Weights of a small GPT-style language model, trained from scratch on English Wikipedia.
Architecture: rotary positions, normalized queries and keys, some layers without attention, normalized values.
Training: a variant of Muon for these matrices, 6873 steps.
Each number is 500 + 50 x the weight over the matrix's rms, rounded and kept within 0 to 999. Layers, rows and columns count from 0. Numbers have three digits each.

# up: layer 4 MLP up, 256x64, rms 0.141, rows 106-125, columns 0-63
# down: layer 4 MLP down (transposed), 256x64, rms 0.0365, rows 106-125, columns 0-63
up106:459405536498451580443469445512467473509490503533499468457449419517530402523453468508423651435438448498521538430552413527534529510528569543470438517591478540474516483510379455538491551569479541
down106:577456550507402492407526581428569515529588501442505555473496535525477342444530497536460532377598551520561378530491448579594411568464495462494491527519476440462428462562474534523483515494548483
up107:506549610390421479499478566403553482498466518495473496582485529448442450506519611486468451482520520524457514496531512522517490393555491566443576601531540549492481523537575442328434530443577594
down107:513442554474488491591469513497460513478435492566550567466599496498464471509468497473450622531596495505528437555568532521573532508498468587427383576554503541593473463425446441541548486551453417
up108:459446528476391444504546496495497517461490420545542539491476511433518545521502559493546465531366509580545603501522463512468459310518525493465477514443504459507505515459404375486506483543465515
down108:492525473518604433522455489507483518588501380452522454538481490521514535507458466449504525486540511596598542555462507472371513566504509524363543488528552516480410529417426511481489564522502543
up109:521565542537544462424473383421525485414432490673475495452547459487486518438463548626476493464603502456519614487543600480452557506498473572417486487641489487554490476560625520427456496432449489
down109:481508591548578489492585558462563502575495436513464475375529418509423449468484494616471515644505449488545542482463482458510413447490482600568412515508491601564499506474601464428598535567438595
up110:515491570474544516370565521458403513523510448493389534539441544522451477457505485419617468433515447428506510444418365499461515430503479472492478528557520481516536517468506481547433477450439438
down110:624489576539471498472514513450477507509574576488510592476454552527544481489497490430632534505543521492591557446498539497510421533418405452493491616469566455490410556473623500474476471457572523
up111:491479532504463414464529495432460507604509414611517518492428497429522448493540526554508458436466504517435521401525490439543539514485549553446484526521473429496569578493458547645501491414518558
down111:487554451606487510396584495591485431473492459483504609465580518573508482541430559443528500502565555516481513501523536501426462554469436476560516573418494413420366525462530507495545518452568444
up112:500494477488501505498500485493492508498498496517507498512514507480512502506497493495493495492495485499510507497495500505501514489521502499502501495511493508502502508500490499497494498505478483
down112:491503507513497506492495507500507510494494509513487487504486509501472469483517491487491501507504505508473503501512515517509506503504496502505511508493522496505504514496500505511500496511522528
up113:460506498499544488398529478468632518542493417512513512393542599529498542551456459535462519556530572556524564507495529451472628536554485556464497436499469589603462506562557580508390476552461447
down113:589471526561429487603383404502497519585545508491482459542483499493467457488479454482446601453592484425531509586520551514499575544435518490498510530480574491473487513439470494554524473521609488
up114:532452463507452397592557497486513470469470528566470486578454520397468505469577406434490477489560527471493404455527490481564529543498561458524481412425572531551415497479474415516524554504465517
down114:381450448468457482421500474494517547540443486518439568513565562521465556484511468425505442587482569502469455565531583529598461494469544639572497553388576498572464578499433494423497587490429565
up115:512449448459520479448585452458593499451438473518483482444548508550468575505474540536540442384418538552378530569508571547504544586500480417483461485492640512504553456484543436508474535562460493
down115:450500565469433616410615498521527481492574540431528511448554472498469547361456509490481487473504431519572521627512458383468469536435541524473463537499463489520481475488473558611479516547422516
up116:461602539528484436543539486460540519525417412473481536406415510437431468467484422490476577471457514461422560494388478497461585514509493591585433468530561502538524542475499452522503578469528553
down116:526582467546518437621519565505544528482543524435510642484520512472494527370520478447482529499536505429494488425536527430560609522433408638430517590523470523466582563332528470451578491498495499
up117:538521418484487533494506535465427540528539510470501462414579542356537440408397453553580543509540383441532467487510531593580518584495504502468446496565573471442481511501475468451512530537463541
down117:453573508483431549474556480433563542569490468532554506601574545614526536540461402535489464509461553539564466467534419536506485600467496455552515513522543440538453537560594507557461508510566577
up118:494550568532426585571476459424541411536556421490520500496498536456533537519475460520455500614498458491520472471564562419506569499547441448442513470429463564517466566628421466536530451564546476
down118:586472474511535514505435447502498515481531584471522467455466435537549492499473484476550509390506565567494551508438491581517390436475527498527515543509451467512541509440454485408497581501498524
up119:556492494579460440524481487524461546419519367566528452482478612463458569492461607526500502537501398526471544410536502523518494503489473422494444454452494417576520417552450532505533505552528471
down119:463460461573486411587564486502522502545477497528506498383492515414515555471470530514507464511620478557485489510517513522562417465475491492490498608512477498527452488489454571469501521532440607
up120:471446525443513461440538477486507487474504476448535486414397574458573532555421446462506455467472522529535533518564531607543433536606510548474509427462448512422526586469511405572476454454477470
down120:550390493346513498497612508547573461510479556493515512533498538463402526414400536486584501488476501497504540591589509538470451528555475466531575559547529606514544514480489528478513452469572518
up121:431523513470589468458494590462388571493492429562523442391478448528453538453508550496534577510472562503512494496481502541460443411548568505634551585515559599443563520427505491475536547504482574
down121:506583553493446483506536442476551504449598496468447470523480501537491506422535517490472525518535520499394468516450623528494533477466453552431495513663535521576475461456444452536486436519467536
up122:553529477497472533482580509494427590525548455602469489565480413521562479486533466516436485527526510430578533444519437565506507512511519499418544426501432533438546445468443554575523494529498497
down122:534624530443365625491508512483475415466569510529477494510451393570534528536466479568522465517555622513442426465503487552511487511547474403494453460497502494496424462577526523472564492511512483
up123:511489495495506513497492485484500496499487501498485498496502518490500490508507503509502500498498494496509509499491496506507504485506497499486497489510505503507506508502492499491489505498494492
down123:490503509512492506513501510508506483487509488512533512493488488505511492493506500509511505464502509511507488502510511501479496508507488500517512503492501496494489514513508484487507501493513506
up124:434567404603479475560524547403515553489470478500495474519504520466472477519490510558528498504546525501479482481502524564589562450577395557509484582632456536520508491446480544490433478506417450
down124:544452430538529584595536526445560510560511496532437445533552456483468560498599509501522539539540466511519440580436572590477435419595442498509557505607460437435459498460527466651578435537494494
up125:553514551456504503495496425459471477394437374517403476462550447444530509477458409541423498520549431556414469459526446493503437438558553637442500492450598437518535439538466447549438545449515604
down125:548507568434652545512580542394420498509512521522548486434496470569488532549504455568475570533559485440395490506432477557586475418496476551498374570430641509548483475394474498458473462501471562